Part of a small language model's weights.
Architecture: no biases in attention or MLP, normalized queries and keys, capped logits.
Each number is 500 + 40 x the weight over its row's rms, rounded and kept within 0 to 999. Layers, rows and columns count from 0. Numbers have three digits each. The size before them is the row's rms in percent of the matrix's.

# layer 4 attention key, 256x256, rms 0.24, rows 236-255, columns 64-127
101:522444507450473498656469508545435424552503506503509503488467530506464528501497511448532560411500515527561563518485473471520484447521501488528553515497520484532465509433428513486517463500536555
093:516541433518508503544505458512507543522496532543455460569525517502503479563507505508521571475481485498458549510517468490547496513495531436454577431518430491414493526484493552571473431459545480
109:492508530557522523395471510410501424487501428460517516544463550485520457438484558483535471483521518467445402535515514440458572521452430519508408560432532451471509555546486523469474412540574443
102:511500560516491489472474525502517467397516538506523519510481502511532519550522438501480518514535521471443476511495496486489490512497483433492480510517514561500481458468510478484499463527497495
093:535516508455505524554451523535470482449504511487564460560499500443485550522552537475499466542481468491528492528472520467498514495545488531539557463460492523526534516476452504456523461543510493
123:510507496510472532547473460552495497490514507416500516385533474538448537569480549509447540546407501504583590493584513508553508485488511480476551452483493513532504475436475520553500508419488553
097:570586459477485524577521559475537544525503457453572493450425524505462513517484488478473446546520528488573442504564553508464542508527490507534468486433461554532539510439429482551545533489517476
092:456490469526593500609501536529483589504502515475480475456544451524528591461558506549508438525524479470542521456450485605499510490580464506528435465486446499508475531475543533526518489515517541
102:478489542466519518409448512491545518522437402546459565516478515554486457499553458576512529433621477479505584493507477528434480473532533487587532558469503493451475492479529456524520521509533579
121:477495548536519465437543426494483526471492446535457580546491554527434481498492526445561579486482571529450492564438480531461517445419471597529515492435538507440444433539579514498460561511529425
097:563506476497505473571436475491444484543540572428460531525506457443506474520429490412443519512513433547529578486479441538515430453496489461494519484444537480497446504517502505537503498494510463
098:464499454485524572535496490484533513527483495478435504478425443476547547541450462471466397464512525554587498499534484461494562518505484469537547489517522552546541548494483494536475510489458475
106:493481573486518578444511496524500442522502490483518485446490505562522465462557526524431470484526515495469498479401494516479447430509507542459514562518456404522460493450487502529434442556467499
103:571469479487459497486512551472448467514486446434462476499569547509530468493475513583532485574519557495491513489514481501532506492544543528544517529483492534481505497505489519546558499459451477
103:514522442473482437489522479448497467562564529478512535522459465523534520411560532506528498495467492491494522522516480456504498468471543483507502473466452481475438471500444490494451493538517476
097:483555494502490460488477478455497468466483607468526509452526472504544548509445488577409438525465491479567582535474560553561456466440482508501516521479457510518495485482458482475504524493434500
104:476488473454569444519562506538493518481500490429505458473526448574455513451522513528521545462478444479488600444532439498482467528464505476414509507485461509520505422489508496495502538388473463
098:426469450472562486524460544542478502533494466500527460446464489473445473544482547515532460588428478511523530529553510483481574489522505579470494431515511508496505522547448510522517572414490528
091:447516471509478515433547499549518521469427410528533468572492511494421505478531506508520446482539464514586475453458526510469443531493493568556444586467552454479478513526507449484551498506438481
106:464465413447539540489494496511530445496524526466481507433498422546500582572440498508488489533526464520486486438480494571450456529493510452565524469465449501507513476442473420528516477501465531
# layer 4 attention query, 256x256, rms 0.246, rows 237-255, columns 64-127
095:524534529530514518520510530527400502495468490542512507459500423493572478458473547479449450479522453515524514489564569500528553442499510569473412480476492547457506530521452482584499593508534543
091:498432490482484516546511477495553505491468509448426476490481528489504506555544514559523469499454457494488532495494500561436545468477493450455547475532513526473484464591505427438500436442508524
104:465577458476532510526504479485456494522514528554570550481445479478575519484463441478536594493526461535502512490500536521487488523553490466508458411517496473509575550434465448554507497532537527
112:530538442570544452493484461501495466495449539507491534559541421500436561538502557444506474516448543539517525467525451449485461499475483515546459446401447482546498487518509459529496530460527478
086:528552498527512430519533475558461449524480525490554489488521485428479606561461535505432433475473469510544551533534524534491582390557527537471464492508489517527522557594470519457474511434509510
105:496456513452518534477425492494433512496514503480520496514548475509533529591518494431500538506553507501528425466507553537478514481498457479570498461536479516441508518426524437582544557530525517
097:508477471541474520471527546401594591435523443482596490489515518523477467480450481487491483511469558531563471488448496485520559428467464412529520548547547504499484472460422472464549545431470568
093:554464517500519519589455530483428602453510481524487487548492510573424502500490501536474570476534500455446541525480519588538476422482535517531543522542508518456487453514603455511567488544434491
100:551546510477436480502501530482517513517541524552509430540536484528446504445536511535528449535461536526571575474467465475494559504522538497508626532436531507519508499558482528482460451486494507
115:457488454492482435574468452433446476566432470494494467507496429499474636536492491418462476552420489479527505524474498509535493529470520444498453505489443559578579477497497479527543472504532554
096:488467509452495505492519462451544549451471493483475493511513541564469477440497502507545429521478440511452556496437499479545511520515484501519578583506525478470481479561433447515517534463505502
102:488586516540495507507440518512495510532426531444531455504531549471525513512462480508521549525523509490432433489575449446606559531539511474473477524511467498516521498487542524425513446529492462
098:475434517448481483494469518502493524510552481500514485508490541468504527552444478514586479544496531460491434543420500463475523465489533527463544494528507528591487545455525530451531529571495536
102:502568520517522460522484461512442492545522491516480494496514478522456481534419470439403540501465439473418566471538501518466466507541422523487416522487445468553533495441520496573519474571525480
105:511517476542475485414496587455543591491563407447493505493492474487450495474513497613530542497545519486455478497499532544518497479440515565429529568538520425494478561552506520473487454483529504
098:552527481478439531472477522509476507461487427502483508473527562537573507511488564415551556438402458516516519527480493514516558579493485544573556532486499532490507528517450487448449550560574525
103:508489454466520520485543480542481523478435501519503431478468546469437473495501518526579471450491515481503515550470518451504503500451496447495536491530479460473505412589507477473461461528527555
103:573599505434523496504510527451506486512528531437496530495461474504497611504494561435447519479469538434499513494516520535471450519535526524507496471424433489539521476434524507550475531419522546
099:556500551524533542457473507491469477624466498487484541526543472482492582428476520434446521503422503478523576511558485458489530515484525471501523471459570524499479490483518501547540517535479527
# layer 4 attention value, 256x256, rms 0.196, rows 224-255, columns 64-127
097:470498562494485474506553491464566467423532511528546553437468506494542441502521559534568599550593429464576507496479464540439521507463472470486489521499511481476522620472508512518466492501528534
091:484575526434548502554514499489508538504492476465527481525473498570415492488426543472496525510449495505490508472454540521523506492499488543522478428537510449441445522521470530481512511492456450
103:531480431509499463512547480478437468536512493528504576494582472562522522444463520475483479554467484509482552451435513533501463520557484532498452490513535539464553487541464419566508500507513554
088:472485572517395536516513531539476430458502469449515473409523523476412509519464482528535471478468491522493522515546547536463507599479468524500554446466523465545504480489446460471508510521549560
101:475429536527528496516533469544418485511427449557487498521519556489496570489518474507505483489450555538478503518526557539540510481451463566529484543545526460398476464528501511538457510490475511
095:535397505444500431527494571445430526432516459508453522512449431500495505435505461565516580587462501606521489470479550567485482536558493482542458528522433434486544534464433519492545489539493456
091:551463471482489490435540532562483459522541494483510510481538531482504551464472507478451495523505481435528609498588498540490534546442558508451573551535513529541496527516496485502510507459539505
105:490489431421471559481511403519536529451469488471543551540471583542433465472544453515458551503557531538505481523390489564489531532539513546438473538472460611501544474483478483400477487522463559
096:494473493486464533599427553517505548542462502504493521452442510514500486547570445533590542526458519544519527423504488439561531465485485457431514512444490550538564571551495544497504507470512488
093:560568592496513422478399506449463515541417587507499562487489458525554469464524493427519446507551440430523482467528519495523489489390541491529520471473510473524501488517559536460530469478458503
104:413437443475500606564503533472426498459470473548468524509501451545535510495519479475458493454497463511461488504383536586458524466535482480513507453515588423604470492445503495486541490478523405
099:495503534461499484544466507562526548480527468442481466511498581499436456577542498537469512533488468511535526535465432515498474533503528517455476577484559548577558501509530542487502524519510383
096:509475536473523486498495442495502499571538510578463469513458489471595555456593513486498541459491426525410510540555517514515485470504423445534545455480608446522502462517489500566566449493509557
096:494576448553459510529492531490509439505383487545532547507479495466539450512511458492509497516433489520522433523503491514528496516480524480527525455426490515514549475532481491509559467469518505
105:410470427463529488549378501504510424425492418528534539483502532540458465469548471561543530576523536479480517474465422509377539514561511492511487467494513488461560440539487507560497512572556493
092:544500497603451508454466531504479512497494445471478525580454449537489489509576580481565485565476488495531421518505504493525526523499530505495509503460476515606555457395489552519556462538490470
099:543488514440484588542474472561542604450536495492472508527492503568494512574501456582448553487523498514478499467484473512466537483519523495494558395559494511480505496497514453496496501499528492
099:466436523462439412463554521521509490478491509522606519454511543506445437499515530524566540526423490494516456515594475540603497479536531549438591517570524489451519500487465559529542510447489528
106:507483497566512495437454516489421509461503462512417440489535450508530520466544548496540439499461467508463473507499471450476502502567474485559431510464378467477489538468573465511532505448584482
110:457498499448500494476540533480483454527481500558468528484473466457554501564508549452438488404505552473513475550477486538525549565589463561519499467457520549467500461549469477463532533480482531
098:502564511405537469477467497490512487489541588484534505514488598488488432494499387490517477493572536470511433537421464524536563545493497537500558443476536505481500470560506517575505511486549472
110:444503532506438535498470530513471498472480529484487486469469473447581551463476523518504466469449562458494556582565478457499494469497457474542463482523495470512462528421466510440487458553539481
100:458487518490508501486546457556466496487516509465449506491518519438507515572490454425514540494490489528493520460447467545451505480510505513536475471462483543545481411450456430545536494452550494
095:500464488511462465503519481451498503482563522443557453491581437433481500433529498522518394512513453508521514465474473537490490405484463512481461479517486538548524538459430390517498475498470540
089:521512387499479480519495492489449512460522528525484504479561434572495489434452491580517501456504509582547540506434528488546508465520588479505504503551468463475585520488546500516517491514494525
096:488536494484553514480513547487435474537474478498452481522461521487486568540446470526505595445511568440505442556495512489565514488472462519495469421513459490513494547444546521527500657518471510
103:487483547476480513528504518535504462529431600436556406487536515494578505482472540549518493421438515431481515402439503486561474496453501471463522499497465565476485454573457499480443545530447487
089:509461495466512539511493446495470518496488534524469519483510492572587512519527508499553526467497522505497526457529560516523548517474608545531575537532530466438484427569511542485425499500544495
101:492500454551528517531505449431482491580506469515489458513542499492536535493523497543533421560511434438485533544465569538489519532532546519491459454464470504499563481522453529535503464486554539
095:457546511464542507534541555542488550511491513515466507486500464446457590512525540513465437506513503439515549511491524444454474541515473458513485539573519538493509488497552590475470532507402488
100:538562566511468443471569471474461482521515539601543518518455509502559534493447533538520553473509483493438415475532507480478427518473527427471489479530531493469493472501524485559496472481488464
101:533525552482537517542498606487523451509512519411484514496424475451487517486464534442527490487408511447471501530456490479453499567545528474450485464447546456516447480554511472457486451591484552
# layer 4 attention output (transposed), 256x256, rms 0.667, rows 224-255, columns 64-127
103:483478547486512482482524463526568454541449525520466481511490441456565472418544452508463488515456543525521531487570495442567508509497524471440514474482502482533450523532449590490561415513469487
102:493594479519484565479465470472468538518549514462464547515502550500476564454518443524520508518446517423497412412494489508497566491557506452459523486547455529527604483474531472484484482576480466
102:466518515557548474522550463481534534551503519553579485427490494526533601579500485449486617501461538435465546495548454539506538529584493486463418476517445421500489476438531498479492530536495472
093:567443531471525529489547477496505537561537502504455458527438454551458546522482466535446539454492487549539504500512437501464504525499500543488480502502431514511496513544468467471456494470524497
099:524509430477428425535509506495495504554417515480524494485493548538460516578490461494530446529461532470467528560483475481455501535493472480460549501513484526556540538461518558470505474471455541
101:486441535518495451500512500551444471503532531475524484521514586488487417450477460569544520540488499526511444504485404569530458500516433452484449492578500516534540504494545463461469444533472506
099:529472494533536501454521481498473505569469571501516532438530545454449463447431465547443443508565451510503487476482453465467538425500495512535535560444444453412508498455532482474460519507502581
104:498527500492505423580483517512522456558551549473501505453554481485506503445481492469492458548526501515453511517598477519448515534542510524466443439490500521493518487514529536385500465531437485
100:545533581654452433550469533489547467536559501468500526530491497431483467513511500526510463503433440527516495513497507543476595508495591521452566492465466529570521492449422539442456522589445446
095:495507408528520537436537492466557529486485558506517448518463521532481515534485496472493550535491517439521497472490477469530496554547455519499515530466526506428583420419495494446528528560497421
107:476487435516505479574535561442562481506478502478625533546531511459475461534443513443515536520523485464473488498495404503566439548531515512507471490529487462509473529465543557449435418549521448
103:450524481493467537527497552487500430459505440485349604513559474473574449547493513490525520434502420502468470517458447531491537526506460570575522448488566481518484502526419480481470514478471489
100:502516472529573532482531505504445523509430509488507536502589617524509490502505478539530475559545525459478623522502481503488454509482528574463494510523470466530552475569524530449457467382536457
106:537547594477554509532545489477465530494527587429503493474544479558530519537525480506458554523564486547511492429435481508517475538515477537493543583617510530529502488504502568563476586595520503
103:503444587528516510475431456494502435560503503520400470513487440527513546522561433475542507450473428461513531564498487463507491557449525501399536513500489469447519464525428504463450471577548456
097:485501454429526553550485490461499433463533564454505470529519464501492533483517490522504584465497509548523492484436524500483505492484516493503541547557540412556457528547505422502471541471484448
102:476512554473504507502478496451437480463469475552494519592515425494515581484499421510490502512430436522462526538504462511527403526597554498515457521506433469495443556545507459409490460548492419
103:583531438571471503506465530555454435506522523403546560505508476448460506545469531542512432474496496462484501528473478517422537580475445524531464604476540484581480580453491499506499403482474570
109:410481527477512506461509593505520483490485466454512502561486491541523456479521507541518532515488424507471498471575538556627466490456474452498429460543502528494504517468544438479502498441502528
115:569536552487426552538440552475448540444515448426435492447545452575485488497501448502538480514569569406528566528490511572402481535466495523541583514593493533541518582543506568446547487495474491
105:511575565482451500512480490439529432526493531502523483457460473522495613567431498412412492514541467454522504494564486478475488569536483478422486507508467559453518568505432439496445487585458488
111:516458497548428490477515486487504556505495511383513537550580515496453425498555479545489451512491493572464482529542506555518485522523508456496536445565455478438513468524459453557446470463578522
103:494517441490569502566514474523530495518496533530476445539526453462497441516480541479452537605563492543528527554482504456453505496489508528518504439476483542539469484520443531542498496507520437
101:499524472491467610469421518487588524522511476550519521503452496534494413552544516469525542590489541554500479567530500497498571531516541553439418492504454506518446502446530484492494452491481526
099:451487463510537413488489494523481422506479534503600509480494483507515552506499568453582475551511448527506510477478512504535496496459564506502484479555437485560489507480518511467466467474498535
101:449550580501562438507450410471412485510509496488530397471514472539454537516476530444513471500501568517507436541538531474551445540504518565502462503474492465545475417531515539455516487496547457
109:497519564519448507440433457440499525513495462462443499477531463469402538515474512461516581516473491472505503558427521495486589508461528538540470489546504462517465560513441507525567525599508487
097:479520536515478444451541517503533472429519494418560536498502504491447502496500539492480475511490481415489485519447519560568502485452470406520507486537528469518444533522497507443547507510458478
106:516482473480527455555474540489492473529466558510498624545447425520404507518525492491540576493516512548583494525469425552502507535481417560456459516454492462489471504445476557568508569463473466
099:497469565511457538484439470528526483464505462459444474464490521544528493498527455493511510531519465498557491465464409488520521410506477450548531405424554481485518470460523495472489482538527551
105:472503446622472554507531533499460492463514481438561475483504553501490456581435490540419571427551542490523494516475475428490465526481511499504552469475557413418548459540534531528577562473585556
105:460481451473430437449523427484481448507514489466462454481508419476521595529495479564540507521447499562487506493513450475448530484495486480524575538476481446480521498478566515518469504493542418
# layer 4 MLP up, 1024x256, rms 0.333, rows 0-55, columns 64-127
098:523474562553495471459506539468539478464448536583496478536539469547436431438530469510546452543510458494529518519489482496482442450574467457472554496521491461457455526535527522497482418514504459
093:405559487452491508527540545486430488500521524548540462569514484473492515524516442573491434512490505497492437580465437376569532572445450514486495499491500499582529484489558466500539547519477546
104:487494591427465471473520538518565545545465521430452465530508501482536480535471477519535541416527449477466494560551537553540521492477521530577434446460493454498553487522438453485484466524509609
100:460527517461497540458522513464558469504513558564421455513451509478505475490510504546542533525516514464480510488542445488478455479450432503461518565489478521463482556525490545506542430528540553
102:494523465507470581486500532527457510483513414479510539428506473509529527536587484485464506504532504456547559475521528434514477463460461465528507499476587528485449543521508472403453508478434512
096:486531507590403550563538447559555550574457518414479591528453481472471515525561485522556442511443516568531506583535528478568514518473472483539480491499518535506479515517554502564454427520497450
101:486517485468481507487547469522525497521463516492556522509514526554525478521506494560520449522479506451496526567454482496538544467453460446448596530519481432487579546533534450587438527480484506
108:480529534480541590418402463485552496525473503535555490581455513491475502372539551503477508534501473565490498498450502457519472529493499463537517476486448479588487488533524481542499497475553495
095:486528393560465446501504527575469490427531586498521451445465477473521478510525458382548509457439493505466516542470455501487497523458468487493477545449471474466493557498469480483441493476465532
100:479486479514535435505489554439539503507501494450474494479606461509534476467530467588499490529381447477491442470497445446436500506563483477435466619483492488445586472454545513525549477473556507
096:491490534443505529511501441560538455514484561491458478544439469501478451528494488499460562405438444463520528599508549483477558506463516472527555546533506455518573500546523512521555490547535528
100:498483538543563532539489532426493490499510481495494515460441485480435437444553469480452459582449540519464530540541460481504439519514473445537574547507456499510468521479483467454539366439507519
102:474484530493504481572526456416454478489470515501524541568477537486460551450464429480476539547479518435487529488454522541544476534471487472516484452408512541508487521499456493544574428460481514
099:478495480479508561479579515445498501408505502523503497536454514491466483523475508527495492608460503498479485492525489525521515460450501503535529459524458482513547552434601485475548481518536547
098:508554432567519499514549537470479524571449512489517526548459515469500469518463523483457538509438528418525485523557478474552488548545501465466508410539561548498479467563498529500491485489429502
094:454466456525551484527465439471550523489520531549504475507557537471519491404520519510469471546547514483481558460485488484489509599469437498534486468520536511559509475509473489419511410477502460
100:597522550544410535429492493528467469519522555537361481486419539492540477561495539457495490495625451482494491535461543442528479465498492479427485515524527503459534538476468440484477495483485521
111:494547461447473497503558496457498501430567489543474561501444556430507479478543508530496520509484600472543526487566464488551582486447515487526515447506520474569508541512496453494489495529465505
097:482462482515574515495552502465468493504498458513477623511524513417536453495505377505537552498421463511495532565469503465479497543491497467494539437486425494543471503440527432489493516501467529
100:472473455525568515511538544586490531513436440516486504487440427547490503435505463473625543537471481549493479479448528503472444472499479495504454501521538471461547501517459487448542497517414515
092:517403520537499432552557511505528564517562459564434531537478585513513490509464511537460466594462514416542521442467471448473583486524428466519539516540544527488520495525498545481538431534527539
091:483441451508487573468497547533515493484535530507536604484514531480483541522558538474566566505417480550481526499524491525431487479470513549524554507470513511526444465455524548483539523543438508
101:486529534388523457557557493500548534532506509521571528475480505494475563534542510494402507497453461480568520451495545496471490525415510535501480554509555513509454462456456483478536537476540459
097:462437513502561505556485476479502526484542494481534565450453470528536546432559484522533503450496520556538501421496486534549422455498470478488473509481545424435458467458519527488512576416451536
095:499414531509446544472569456558521567491576483464566521501486522497509453508542448423506434512451503533483390533517551444492501457524467533456480475480531502526496538471540461464512465540599479
094:540438497556500521510482462490488525588587521542482522547527463504498451520467505491522451480474485460560489525523431504442490591419411554481534524532466496510465464442512528481487510537564509
100:429539471470530482492592455548484552550520504427453523488540514530463512527520472521454530539539521500537476444425521529508523497414468430514535540509490515481481521522464487527461545466481574
086:528534513522521494461477471514445453498502481451538420501501465573469508368541516485521573410515447433482475490553555464446565532512557427480444508485518548586482486526517499461503511476578380
103:523514457460535433405448496528481422474584509468457466491459545547546511509444479548551486473570499492524474498499484534539476542412545470518575468522506492408473526576571505531561525511554483
100:513457470416519467501557512489557521479493542579400481548541546521540502438521511607524518495497523561448513526541537582462474499464516430445492500467555449535574555522519501559561491536499479
099:536479454489453477494441513475529504539525543507430492492500513512529480508472489532452484563505439408482503494505445604501498536514522540463467494523554480457515578493535459450514472511421503
096:478489407578447464549449471520547460589594495522489426525528452536497508498454518513518541508516509514448555479449517481553527526536464473519537429524547534467509535546535444572510491483499484
106:551478519463492453439443569580543587460542575541558474517538552499524590518461531498506469559448562581462531495588577500450473511503569520421456488524499508469557461558497456507539481546492487
109:491510461508529531506491449417492439466464440497568537521525437534429527509471481525502441484461504393517555507583520504532470481560492442449528489566468475504532486495502471504519513478542512
092:465437489472478524500467461445432516549525492538474527542508425537498494502500505481555530533542481467528551494460488549498561479517465452480634554512531496552553493470504537475430485525548434
104:517489474505482564457465536560482494537536491525538526441524515529521497494470471504506492489480530430436528480425467481441578529417460529523507467475504504536516445533453484577491492547507450
103:467590524527493536479486507468508450534514474498566482461522485483499445467494469474478543477466584528493454482495516525463429562593489528416515487523589536505501549464484484475495479538451496
101:483467501556500503490577538504498493540519529491455572487496549515485484514503528535505450465525524521384426586468451449457383536566507484467504443532574513498475463458552572511436519544435558
103:477506500449500518529443424536477523444467556534479514522456472567490514582483487520520487520519529469443539485500467477449407529521467538528446425505533374459467483480492459472548476496513515
100:455437503528494476549556532498520495535514493479476496468527558457448518476422485428468626502448499492495513540527446450507468556551539491506456535534501538552522510447494546470472456567520412
094:508457522489521494484428466474481538513550458515452470467422510502535545528468472453511511548426551542574552504591506546451485479552467507448484473458557508492480515481565521515548440431506433
105:459469494447450465452502566511441443587545549602424513582417538502519478428485487570529540482495500512503492568554534439505512467515527520469526500452507489484447621495455501458424537506450457
092:425466480528522570482528455479514488497522509463534472494490517526453524483495512578550521569456431524471495585544488468509473493526580483489495525446493530540522480515585495564461471479531497
098:397503541591506456462451486501596526477546520543477467460572469526455498474501531508469433510513527491530557512558594501411503507502512451468534576511478525431528474516502416486463467510504572
098:501506455487482508500441453524552508458476481514499542573515462543483504598498438508494465467503490484488433500488509420543487524491562468488484454455519492513465552600495503482563541500531549
099:488492495484480549510548481466485513543447521579528439486443554494533528469517487478476481509445496433570436455525490532530499472489481493429470594445545479487497540496454422457499507566486526
105:476465457433489540513548545463534525463477526524504483470508514450538517594478486565458542467509432492529478531629475502492412512504486497459467505466554504521536570587478484442518455471537412
099:448515504486540485560469536543535496562456451514436566475450459432480501431518478591530566517459485546482511465492522481522528448539498487464518505497516495443462520490523504496500506572490458
099:442433491471484495513527454553491491596576463497544531536551541512505450448513485549512493527508497478513444507447519543453456452528474525460529461466492476467504524426547527505465433538544462
108:519471529447470556580501553448484507445585493573465465547524545543523490515532560467575541476520474558454459559581585549476496491507531479575500477496491479491520471526434483547480550475526485
112:484438491467479507551441529482522518563492461519462543495507467489483498498482506499489540498567454489519538538554523413558514500433493398476445466476484524492538504481478463436433521512564506
094:483540465447463537472446541512462492485510493535500437538504392477520514434476507455558461503415495474447478486492443453549465486433461535475425483425517537506569549544556552571487430491554458
099:448590580497492486523473457437519537497550496471541501451479570525506496399540527416551515463470470505520462515510458533453543495503529453411457532424502522490488537503506479474532499563517441
106:517409514464547469490548496482456420473542567461450462400527443545604481557500550513580495504553520461451515589451470517419436599494524486450537458553505535522476529506491485519460540484549544
103:488551517500552447501499520486547452430500520521450498486448498551469467483469513484504463476450491468444494491428506465472485517484514468526481425490484537547514458514531452496531463434516538
102:469500499489553529485452537462489415483541509522507448496431501547550443467472501496402500487486487496496466511483526526476535491534512494524503469522515471475521549473484510534545538470495531
# layer 4 MLP down (transposed), 1024x256, rms 0.108, rows 0-54, columns 64-127
102:390496526493534485513530410556477484477472455502544507512559508491521500508530453446450414541504452464482480535511499549547463508523526470547502495498511544496580435532595498445559440537456499
095:522452579442423482479481508521546482447496471565510504460536457507528486555489494518594515503496538485527544507447531524486495440527576524458487539540450449551492474454511534428469512559475478
107:476520508556472501476552485473475498506465586443543501449521512477556490494533492566441496409463444494487479475528487513610494515487500479486399534453433558609501531470509478484504516593477515
097:501498540549579550481566500491528481504486476598469502493516518516561473564538535514495485459499472499544468464552500490527463498430510548501511535562480406449576455489524457522511482471460540
099:469483441482476470448460498479517505497496493497487469451534569485489506512513570492408459472431552516552494494422507556566508482435460530507486447501454483468465410479554438500499547435551442
094:518498505556456505517482486530487537462506509427537493524509574487457516503463520496559542487503479546536562521467459487523457503503524517540444489524440468552463541531503491557532460552441556
105:499522496480486520477581471485538546502509501483484471551514445468471533539395447526530478533487518467490477541522482429481425458450482514587556485494482479476503529527502531579511487515515464
111:539539536502498591489478495497504458502416464431517494515493438508510528437485539513519484499517445493519497559514533569494494535532503492485509478459538537464487465554550542549550537561476522
090:562518531504443508470530458536435441481488443517448463526551450505550525426468488552545457554540494516536502591516560517532532465454567582543513493467456519561472428468507490535440559447458455
098:538527553537481440519513521479496472502489505527525539478518473515522507475501451416423502497459455474465479510475510454490542538475509403485498475503541494470426470389571469456549477536565527
101:530448538501609511587572477530510524447466431502534546466514534467514517505505495484477545551485527563521455455507580450412507461477508544459538535470453528502586475527486525551534455484512398
104:500511600499551530519505512480500490485515545542524445457524467569529522443528515570508488486513551497508455577468487510531491524553538423491522620528482423502446586487500495477508513458563533
100:443506502481539497459448451464419543470517473475563502505536509468505548509485443500519464513495504515538518473505528480442482467475475507511595433513454495449512485477495551541574514495497545
095:457506511500486544535502521528487494457500491444554505501507534501484506515477570524505484453566530494476457523593568511565477505556561481505566458415449546495446477494529425478495491381624559
105:490565414474526563512545473441497492430449482515494563550534481547485538632548444448517506504507488524628435544546479456460446530516505492490505427422520513448476514513530532519460497536433517
096:464449506519536493525482444500473466582475618518566487526501511417514481543458539513448489499477501452516472519468468497520487535500449512436484512522566485456457526520534451549506465451505515
100:552579497463500494453505541492528430582534519589459509506516463521544541545485580465568514508466496497481525493496500495451408501505509490480513487442503553461520464556480570530462498520566470
112:558570451489511459484460510512518542518555422462531474487550475520540567455576496445461460491510549450447451591571432508505523494483531514559506546527544492490475482527465573486564557472524379
099:501482482536425555537492531470411514464408467476483453490519450482423491495477460509498550538501481480528560587482515554520524524553459503465510488431416483525449523554548477477475463544492535
095:539466568531534458444367458501515441525425456592514487460500517554538528466511533507490462478538485565522540543511512526574471459532490568495455548536459494549468472551451503473526534514498535
088:458555501512517489472503435497482501481462530489587480515532563444485500526560485540458476557464534462562562471539539463472526526546467487448491525506377500503524496549552495491564482493451547
100:565491498558521518527512544562508547474461481520538540462483524583530534516509478491490517522549464557485507554604509603477468473455459565512479521471530520478460452491446497512566501551485499
100:614489480472530524504522467507533498432511508560511461494482466563555514485529541513483525483496522471553511415469506485512517477443490476449460510557436514464526468447506512470526522477514537
100:526497511475518497464508422481505515490470539443440489427423528523534477403451509515513520491526530503535514552437537528473477551554557418523384598423476566496485554458512567500433499562539497
094:586500509444501587494504503515540509531433499577557537432501510514471422529480487458445542451534484526558459540455521431514530475531506512511470495508494483519565457530516527443489496469486523
102:507504476483585481571486453545505509502503542543543551514481478528503476499430533466537499460517486596567548521493547470557490428517532514498456539484429482473520469533499519544468484469489451
102:525550511498517454457485493606424493481516538513510518453518487608500488486557477513422462468530549480475445488506465435526455509464498461497507551438454483502484548486518572556469476530474485
085:477451479468503568554490507501461472454496479488525478508514482481499526524593536534431420546559467505525526509524499502433554514527497563528478510552466481539438444561528504500493564544534481
100:488541488556549457581467434528451452491598478508495460557463521542502502475466460437507570494481534536491489500484499495547464475540511518590560430489466499504503509502524560476420448468497468
101:481478546470563512478490548454536495459544557541462568548499514488554557500435575510525457488460466482541498463512476549547481508515539506510487491495414638526498457500538487514537446490452541
102:554530458524424529487509607464536490495504514419542532479541491494534494525487495483451477478523492450509518526500523513472523499563428486500483486539507492472470512563510442594501536576496494
100:481497472590505468468524501554497466514545438521552488493575551438459496497415481595434512545534520527509505551593517470559449540501460535496434502440515554481457464524472516511466478467384472
101:516495493515520491607504510453462478477468453487510509513559581573479547568510503462520542535558524525455488527456497472447500470479470467499446526501513435461513558555456553508517459520494458
109:484565517515460532511499479490470543538516435602472502486452438436599473499537496538556473482511523504506485473517533500535507431484547507525534447579456432441503487493452503485542560481512521
095:510465539503554503466484554484388506526485448458535528559483524505494572542443433560500485522572523489509487602498474501485519506468532480498587577497459474511485478485510467457443488492513524
105:522520594508459481512452497551480528539487487472473483492450422436571453460484483496477501449557453494486415471519520537503524533471489496540495512555453516451502415494430440508516464490569508
096:537516422566494484479487531515570570443480551514465548528523498489470529547514466583508513555527495460472466530570506468494506471529561538540508496459483482549540507421497491555485520455448573
102:464503509468437512443568471499457509526515500510525569486544486502477538528479482528505455498548475600483455514575490539483504448491410525469504413419525527495556554456542525487513525494468571
106:511505498521453553499509506466546504446542518454458500483498451480538477521582531452419471546483485568475581502515501455494504498448461516500457408561462383464470486457512447477516474495548551
096:515446543537466456514417547499474518480532453466528497476524492444466515459479481480494542493553421511530478518503540475507421467477537442573484453475475505440577522511496459589462519418513500
097:449470461527566494459518494526485478501497507554478522501431478541452486483559495534406473476511497536525508552479534545462498469440456516473494379488489506507467480501544511495573406446570562
103:564489451429489517451591428459467536462522542493498521564455504515526503503437477445474470533556555529507506509455521511458456481586465548539537488543476463413447545503553534532502585445495524
093:536495528562443551474435501515491402463529543494529532457517474574508532511516530520555437488483435495590499523499554520510516532487478518483497481502460507580574478522536501524563585454534525
093:540439567457481550506529472544462480506506517463567449472550472477490479550461452524511496448534502555519458482518599509550521519483469513521516473468498506517449523522519483504515585487476535
095:506565499503473431536522478545524506449447523522474493506459441513500467488519513547468485515461530500508431526545531513506533525554528460540456503446542547486472541574519515480468521529499560
097:470479494472502457497609447517407531476530527477503520447443459555518516488489452437545481452469517422421469568475531602493493500562485541575506607520475481546553447480488602495466490502493466
105:500470512504532536470475565505431570466476532509514496485463501510406488501477486531452506481526448424551499452546495520485446430405540519510542634454530521626499522511490564497531557564522550
094:521478545497514503501461484542583496467430563540506471535494426528537555516500502503487514473468487519499455561536515506531514506473445490488524413534534490496475432446474555518588535512488550
094:512517563586489535510492541554559492476459490553566469485515517488463441522491459527466471529492582463571411527463523580482578542534484507533563531550535494486530520523467484493514486529526470
105:531535491474523505512497534505438429493509516572465488521487492465540541484500474473526455516525445556549457531570525516463510459478457480509553519510522449559445451449564493489506525463471475
105:466469497632486467541468440483551550543523547528490551413518508454482558494492544507511520458474549504489471453550565470518545483452495558477468443452511524460531514485568503511470522480497458
095:583517439503464449517476491500531534565516475579467476432486502467471506507458544537462505414601514559537508525494521492520416527460495555510532488486498475457547494553521474605478527429566446
095:505464514512545501519438399515493507466496564557499525480538593475502505484530584553469542515496489389515458465548433489465480481488497556478540465456524466542480513513500513448476495522524490
106:514412469440479417437478525477505518503465520466504498521464494571559490496484478497511497505510463482501530479539507523496495483579533577485508504512400492428439517432484543456471582555487464
106:494459538492499540448555565548435529472463449528535508474526499448491536555541491517512496504592515496548488529466491510553574479472463452428488556441533598480524530506481495483494590476490545